config = dict(
    num_hidden_layers=12,
    hidden_size=640,
    num_attention_heads=5,
    num_key_value_heads=5,
    head_dim=128,
    intermediate_size=1920,
    vocab_size=16384,
    hidden_act='squared_relu',
    norm='rmsnorm',
    norm_place='pre',
    norm_eps=1e-05,
    positions='rope',
    rope_theta=1000000.0,
    rope_fraction=1.0,
    qk_norm=True,
    attn_scale=0.114,
    bias='none',
    tie_word_embeddings=False,
    parallel_block=False,
    extras=['capped logits'],
    init='uniform',
    init_std_qkv=0.0173,
    init_std_o=0.0,
    init_std_up=0.0173,
    init_std_down=0.0,
    optimizer='adamw',
    learning_rate=0.00108,
    lr_mult_up=1.05,
    beta1=0.9,
    beta2=0.95,
    lr_head=0.00594,
    warmup_steps=369,
    schedule='wsd',
    decay_fraction=1.0,
    decay_shape='linear',
    final_lr_fraction=0.0,
    batch_tokens=131072,
    max_seq_len=2048,
    doc_mask=True,
    train_tokens=477100000,
    max_steps=3640,
    dataset='wikipedia_en',
)
Each number is 50 + 10 x the weight over its row's rms, rounded and kept within 0 to 99. Layers, rows and columns count from 0. The size before them is the row's rms in percent of the matrix's.

# q: layer 8 attention query, 640x640, rms 0.032, rows 304-350, columns 448-479
# k: layer 8 attention key, 640x640, rms 0.0313, rows 304-349, columns 448-479
q304 095:63 40 59 49 73 27 46 64 60 57 52 46 56 56 68 36 38 35 54 45 69 54 48 31 41 54 39 37 59 35 29 60
k304 078:53 43 60 51 48 51 57 49 40 45 59 67 50 45 65 46 39 40 35 50 53 52 66 28 47 36 55 49 38 66 45 42
q305 090:47 54 52 45 65 57 61 15 53 50 51 57 54 48 47 60 40 57 61 64 45 46 42 52 42 38 61 40 52 61 61 38
k305 083:32 41 56 32 49 55 55 57 61 50 38 53 45 37 49 47 48 41 70 56 52 61 40 55 45 56 53 35 76 47 57 66
q306 097:49 41 36 44 52 55 25 46 47 66 48 38 51 37 56 60 57 61 54 59 39 56 46 55 67 42 38 50 39 52 64 49
k306 086:41 48 40 42 39 52 32 69 62 50 63 41 59 54 44 55 63 60 55 48 63 52 56 55 48 48 46 51 51 45 49 32
q307 099:40 56 50 58 57 73 59 50 61 55 50 72 42 40 60 52 37 55 62 59 49 42 42 47 47 43 69 51 39 52 44 57
k307 101:45 41 52 51 50 73 66 39 40 41 51 40 44 46 62 51 42 46 60 51 41 51 44 52 58 58 38 55 59 51 45 56
q308 105:51 54 44 68 49 35 49 49 37 55 51 46 55 68 36 44 49 53 64 60 50 52 37 49 44 49 43 50 38 51 60 49
k308 109:56 59 51 50 66 48 41 37 57 52 40 56 59 49 56 42 67 59 51 54 41 60 33 65 58 55 57 25 27 51 39 58
q309 103:51 49 40 56 40 66 50 54 44 44 65 40 42 50 29 62 53 42 56 43 55 51 29 36 49 55 58 26 40 49 64 41
k309 098:34 49 42 34 44 36 34 50 53 50 55 60 48 38 49 62 63 55 55 57 46 67 73 39 59 43 47 49 59 47 70 68
q310 104:51 59 50 33 38 47 60 49 50 43 45 63 46 54 34 56 61 57 50 31 47 38 57 46 50 55 59 60 36 42 61 38
k310 102:61 46 49 64 48 39 58 40 49 49 61 56 43 51 39 53 46 59 25 47 49 44 39 45 42 34 53 55 24 50 39 28
q311 096:46 53 37 40 52 61 42 50 51 67 61 31 46 61 47 59 63 46 54 48 65 43 41 33 40 55 56 41 57 53 53 55
k311 100:53 71 32 39 32 13 56 45 47 60 41 48 50 35 36 59 53 49 55 65 53 22 53 37 59 41 43 45 46 52 62 35
q312 092:49 54 50 46 48 55 58 33 51 57 60 51 60 47 61 64 40 50 26 52 40 57 39 48 48 76 58 57 40 44 63 44
k312 103:55 72 61 54 55 30 51 51 26 38 41 55 45 43 51 77 65 71 57 47 51 43 35 59 56 54 53 60 41 37 36 51
q313 102:52 42 48 68 63 77 48 44 40 53 49 47 51 48 56 52 35 35 46 39 40 53 59 46 26 50 64 60 50 71 62 50
k313 089:44 50 51 49 42 67 60 49 47 51 41 47 42 49 61 61 34 60 42 51 51 42 51 51 50 68 38 52 59 49 54 49
q314 105:42 55 58 62 63 53 55 48 38 37 53 40 55 53 56 61 40 41 67 43 39 42 58 47 50 33 52 57 46 64 44 51
k314 102:42 62 38 57 53 34 60 42 59 44 37 46 52 54 42 49 41 59 62 62 31 24 30 45 50 46 58 65 44 52 55 58
q315 103:62 36 42 34 40 59 40 48 49 36 61 62 54 45 27 54 55 43 58 46 37 40 52 42 66 72 50 47 48 51 59 50
k315 104:49 52 53 56 55 62 49 50 65 55 68 54 57 48 47 52 52 43 67 50 56 76 61 47 57 42 44 53 34 35 51 37
q316 096:46 65 48 48 47 63 55 59 58 42 74 43 40 29 36 67 40 37 48 27 29 59 59 45 47 62 57 27 69 51 46 32
k316 099:50 41 57 34 30 49 47 60 53 38 38 53 64 48 34 56 42 39 50 39 38 51 70 38 48 62 40 64 53 50 58 51
q317 094:50 57 59 37 36 49 37 55 43 46 41 47 45 47 46 54 67 67 70 51 41 59 49 50 53 46 59 47 42 58 42 47
k317 101:47 45 43 62 70 26 37 28 68 46 45 32 36 59 48 50 46 72 43 44 42 57 51 36 55 46 48 52 72 44 39 58
q318 093:66 43 34 49 41 59 59 41 55 32 60 44 64 44 28 74 36 30 50 49 29 54 56 54 56 40 55 38 56 41 46 33
k318 100:41 57 61 50 49 77 44 52 70 39 38 42 54 38 38 54 51 41 45 57 42 48 51 66 61 62 52 54 73 38 56 64
q319 100:45 47 49 60 58 41 43 54 51 51 58 45 52 37 31 57 45 56 63 65 43 45 46 53 54 39 53 49 47 79 56 58
k319 089:39 35 54 49 56 62 56 48 56 53 50 55 61 45 66 49 55 49 53 34 51 65 60 62 52 52 57 47 54 50 44 55
q320 095:50 51 37 40 60 75 40 30 64 55 48 48 47 46 53 53 57 38 37 50 46 35 81 49 53 37 43 36 58 66 39 57
k320 109:44 43 53 50 51 50 40 58 40 54 49 59 29 61 46 41 54 60 38 37 60 45 43 44 30 48 58 60 58 60 53 43
q321 095:41 50 39 60 71 61 47 39 51 50 49 49 54 51 57 55 50 48 45 44 52 51 51 43 59 64 46 39 53 49 51 39
k321 103:60 58 45 52 47 42 37 61 45 58 40 55 45 26 59 45 23 70 36 50 54 41 54 45 46 46 39 62 50 50 47 49
q322 092:55 47 52 59 49 60 46 35 47 51 36 55 45 54 44 55 60 54 39 58 32 59 64 56 56 70 60 56 43 65 45 38
k322 101:68 61 45 46 43 53 28 56 51 41 68 45 54 45 57 42 42 53 58 58 53 49 55 56 45 59 52 57 56 36 56 30
q323 108:41 60 53 51 44 61 40 41 46 50 44 38 46 46 47 45 68 39 61 66 47 44 65 44 55 45 52 47 59 47 56 63
k323 105:47 58 47 66 40 50 42 42 54 58 39 30 27 60 50 41 41 53 49 41 71 35 56 48 32 49 48 37 59 39 45 37
q324 098:38 68 51 56 47 43 35 49 33 34 39 71 59 47 43 50 61 21 46 44 47 67 47 48 56 57 63 50 40 46 53 46
k324 095:40 46 58 59 48 40 48 49 53 29 37 52 30 43 55 46 55 66 53 38 69 51 62 57 47 44 52 75 45 51 43 29
q325 099:56 48 66 62 48 44 55 50 44 56 62 32 46 59 59 52 58 36 50 34 49 71 50 44 60 35 44 48 27 64 68 40
k325 101:46 52 51 30 53 53 28 49 37 31 35 53 33 22 55 46 56 63 49 59 50 45 75 54 41 47 51 59 58 47 55 38
q326 092:53 61 64 48 44 61 56 57 73 37 46 48 57 38 38 34 43 38 50 56 25 40 38 56 72 49 38 45 54 38 28 55
k326 091:43 62 50 45 57 50 59 52 61 66 69 44 48 49 53 60 37 37 51 54 62 59 45 49 54 37 36 37 42 52 55 53
q327 104:70 61 51 45 51 48 61 56 70 53 57 31 51 63 56 46 58 46 64 41 66 54 30 45 54 35 54 55 48 61 35 60
k327 101:48 69 53 56 53 68 63 66 57 61 53 60 57 42 59 58 35 48 48 52 24 47 57 61 62 41 45 60 34 54 62 37
q328 098:34 52 45 69 38 55 47 49 27 64 55 35 46 61 45 40 51 62 66 36 64 55 74 50 42 52 46 63 31 49 62 58
k328 098:39 43 40 50 43 49 30 43 54 54 48 55 38 65 48 59 57 52 49 40 56 43 63 53 42 67 53 48 67 57 44 43
q329 105:50 56 52 30 62 45 59 51 65 47 56 63 53 42 56 42 54 47 77 72 42 50 50 50 60 64 32 46 74 43 49 57
k329 111:72 53 50 65 45 50 46 50 39 39 51 63 57 60 39 55 27 66 36 39 45 50 46 50 61 45 57 49 52 43 45 56
q330 100:52 58 50 57 27 51 33 35 30 39 46 51 29 46 49 51 41 65 64 34 53 45 52 58 46 57 56 40 50 48 43 63
k330 095:36 51 52 60 44 43 43 53 59 60 56 37 55 55 39 50 50 38 57 51 45 60 53 59 43 53 61 53 64 46 35 49
q331 100:54 51 63 52 67 48 57 55 51 61 44 39 40 43 43 51 51 42 49 41 51 57 38 61 45 45 42 32 39 49 51 35
k331 099:67 50 58 46 52 65 42 58 61 51 57 57 60 59 56 64 58 48 59 48 45 47 47 38 51 61 45 48 59 56 63 75
q332 103:55 54 45 40 58 43 57 53 47 38 52 44 61 50 50 66 58 59 73 55 60 59 43 39 44 46 52 45 59 57 45 56
k332 106:58 46 57 29 30 50 57 52 30 52 49 66 52 50 50 48 56 49 68 44 68 52 48 42 38 60 53 50 41 43 44 40
q333 117:56 60 56 43 47 41 58 42 56 36 45 49 47 42 47 47 44 53 48 61 42 47 55 45 62 52 48 37 71 33 50 66
k333 113:49 56 51 59 68 58 42 51 54 37 55 37 73 53 48 48 51 50 27 62 32 61 28 62 49 41 52 50 49 53 61 48
q334 097:50 58 36 47 43 39 72 54 55 38 43 42 50 32 40 46 49 41 56 73 49 43 44 41 57 53 35 26 56 63 52 52
k334 106:58 44 43 54 54 43 57 62 34 41 49 55 82 54 59 44 40 67 46 49 47 53 32 36 62 49 51 47 54 55 46 44
q335 102:37 47 50 66 65 42 53 57 44 59 44 39 19 84 71 45 54 42 43 46 56 68 61 49 43 50 37 55 42 60 60 72
k335 104:54 38 42 65 46 65 53 43 55 40 50 55 36 38 48 67 43 51 46 61 54 25 51 56 53 32 43 58 36 63 50 70
q336 085:51 40 49 43 46 46 60 55 54 56 55 43 68 50 36 59 63 57 66 73 44 43 44 47 48 48 51 52 70 54 61 45
k336 116:49 48 53 50 47 45 66 59 59 46 49 49 77 68 40 59 44 54 49 60 53 58 31 54 49 68 52 41 52 44 49 54
q337 107:51 49 26 55 61 60 54 48 44 54 63 62 43 54 65 57 49 49 48 49 66 53 44 60 45 42 70 53 41 67 51 43
k337 111:47 42 51 45 48 51 55 46 57 56 56 54 30 44 60 65 63 38 47 59 66 51 65 61 35 67 43 41 45 54 53 50
q338 112:45 42 40 38 49 47 63 50 56 46 61 37 50 42 52 61 28 45 51 52 50 53 33 55 49 54 57 39 51 45 45 48
k338 115:53 58 44 55 46 46 42 37 40 46 35 35 51 57 49 48 69 38 40 38 33 38 46 51 47 53 57 68 52 40 42 54
q339 098:55 56 48 41 31 49 69 45 52 48 54 65 43 50 37 52 36 44 54 73 60 45 29 53 44 31 57 38 57 65 51 29
k339 089:63 51 60 54 34 50 60 57 65 51 58 55 49 60 46 42 43 58 49 27 54 49 55 64 35 63 51 54 57 41 50 33
q340 105:41 62 55 45 54 44 51 36 49 50 24 44 32 49 58 48 55 57 40 63 53 38 56 51 38 48 56 50 38 81 52 38
k340 104:58 53 30 52 66 53 51 56 63 56 64 53 45 44 55 43 69 56 88 59 56 52 56 46 69 52 60 44 42 48 44 60
q341 099:50 39 57 46 31 60 52 64 46 30 60 59 52 41 48 58 35 44 59 57 39 41 46 63 63 45 38 54 55 55 45 64
k341 104:56 45 69 52 48 71 60 53 51 27 46 57 56 56 46 32 25 53 58 31 44 47 57 54 38 41 47 60 68 50 39 36
q342 092:44 42 45 47 46 59 66 52 56 59 48 50 70 41 34 26 51 43 65 85 58 57 40 35 57 25 65 48 53 57 52 45
k342 103:54 43 49 55 58 41 51 55 59 48 67 32 63 64 68 56 45 52 54 37 83 72 43 50 58 53 42 54 53 34 32 60
q343 092:48 47 38 54 50 57 45 53 51 37 48 49 42 42 56 53 35 49 43 42 51 23 43 52 50 43 58 60 56 45 54 47
k343 100:23 43 56 42 49 36 36 55 56 37 68 49 65 48 30 55 53 37 46 58 26 45 63 49 55 65 50 44 66 50 52 45
q344 099:47 68 48 63 41 52 49 46 41 41 39 51 55 36 61 44 46 58 37 35 43 41 62 39 62 63 48 43 34 29 58 55
k344 117:54 43 44 67 71 59 52 59 60 56 63 51 73 59 53 51 45 62 74 29 49 54 29 44 59 60 55 56 52 30 50 62
q345 107:45 47 56 62 71 47 63 50 58 50 51 25 53 53 48 68 45 49 64 57 39 46 64 45 41 47 43 37 67 48 60 62
k345 103:43 41 47 57 53 16 49 38 49 36 43 51 65 51 28 42 44 37 53 51 39 33 37 38 53 45 60 48 63 39 48 72
q346 111:47 31 68 14 39 55 55 54 57 63 41 51 56 57 37 40 51 67 58 61 45 58 43 59 62 39 47 45 58 57 56 40
k346 108:72 43 56 36 43 54 40 32 50 53 41 50 59 46 41 37 46 42 46 50 63 56 61 46 60 56 48 43 51 58 64 48
q347 105:62 55 38 60 57 47 45 40 53 50 70 55 59 40 50 62 45 62 31 41 60 56 31 50 57 45 68 49 42 41 50 51
k347 095:27 46 65 41 37 62 43 55 49 53 58 41 38 43 45 56 74 58 49 60 55 54 39 65 49 54 49 41 47 47 48 50
q348 104:52 51 39 57 54 48 46 28 51 44 38 41 53 47 44 59 50 50 54 41 46 56 29 34 35 43 52 38 41 59 51 32
k348 092:42 42 52 48 54 49 29 33 36 53 40 49 43 58 38 64 62 52 57 52 48 39 50 48 63 57 52 52 37 58 59 47
q349 098:38 56 58 73 53 57 55 47 63 51 59 41 63 52 61 42 41 49 39 44 38 45 52 35 61 52 38 44 52 35 54 60
k349 099:58 60 41 59 63 50 56 60 41 40 42 51 54 44 56 54 44 51 55 40 31 46 41 32 65 46 55 41 37 37 48 68
q350 102:45 30 33 56 52 68 55 46 35 48 41 58 36 56 56 53 56 54 57 52 59 63 42 53 48 44 55 60 46 64 62 57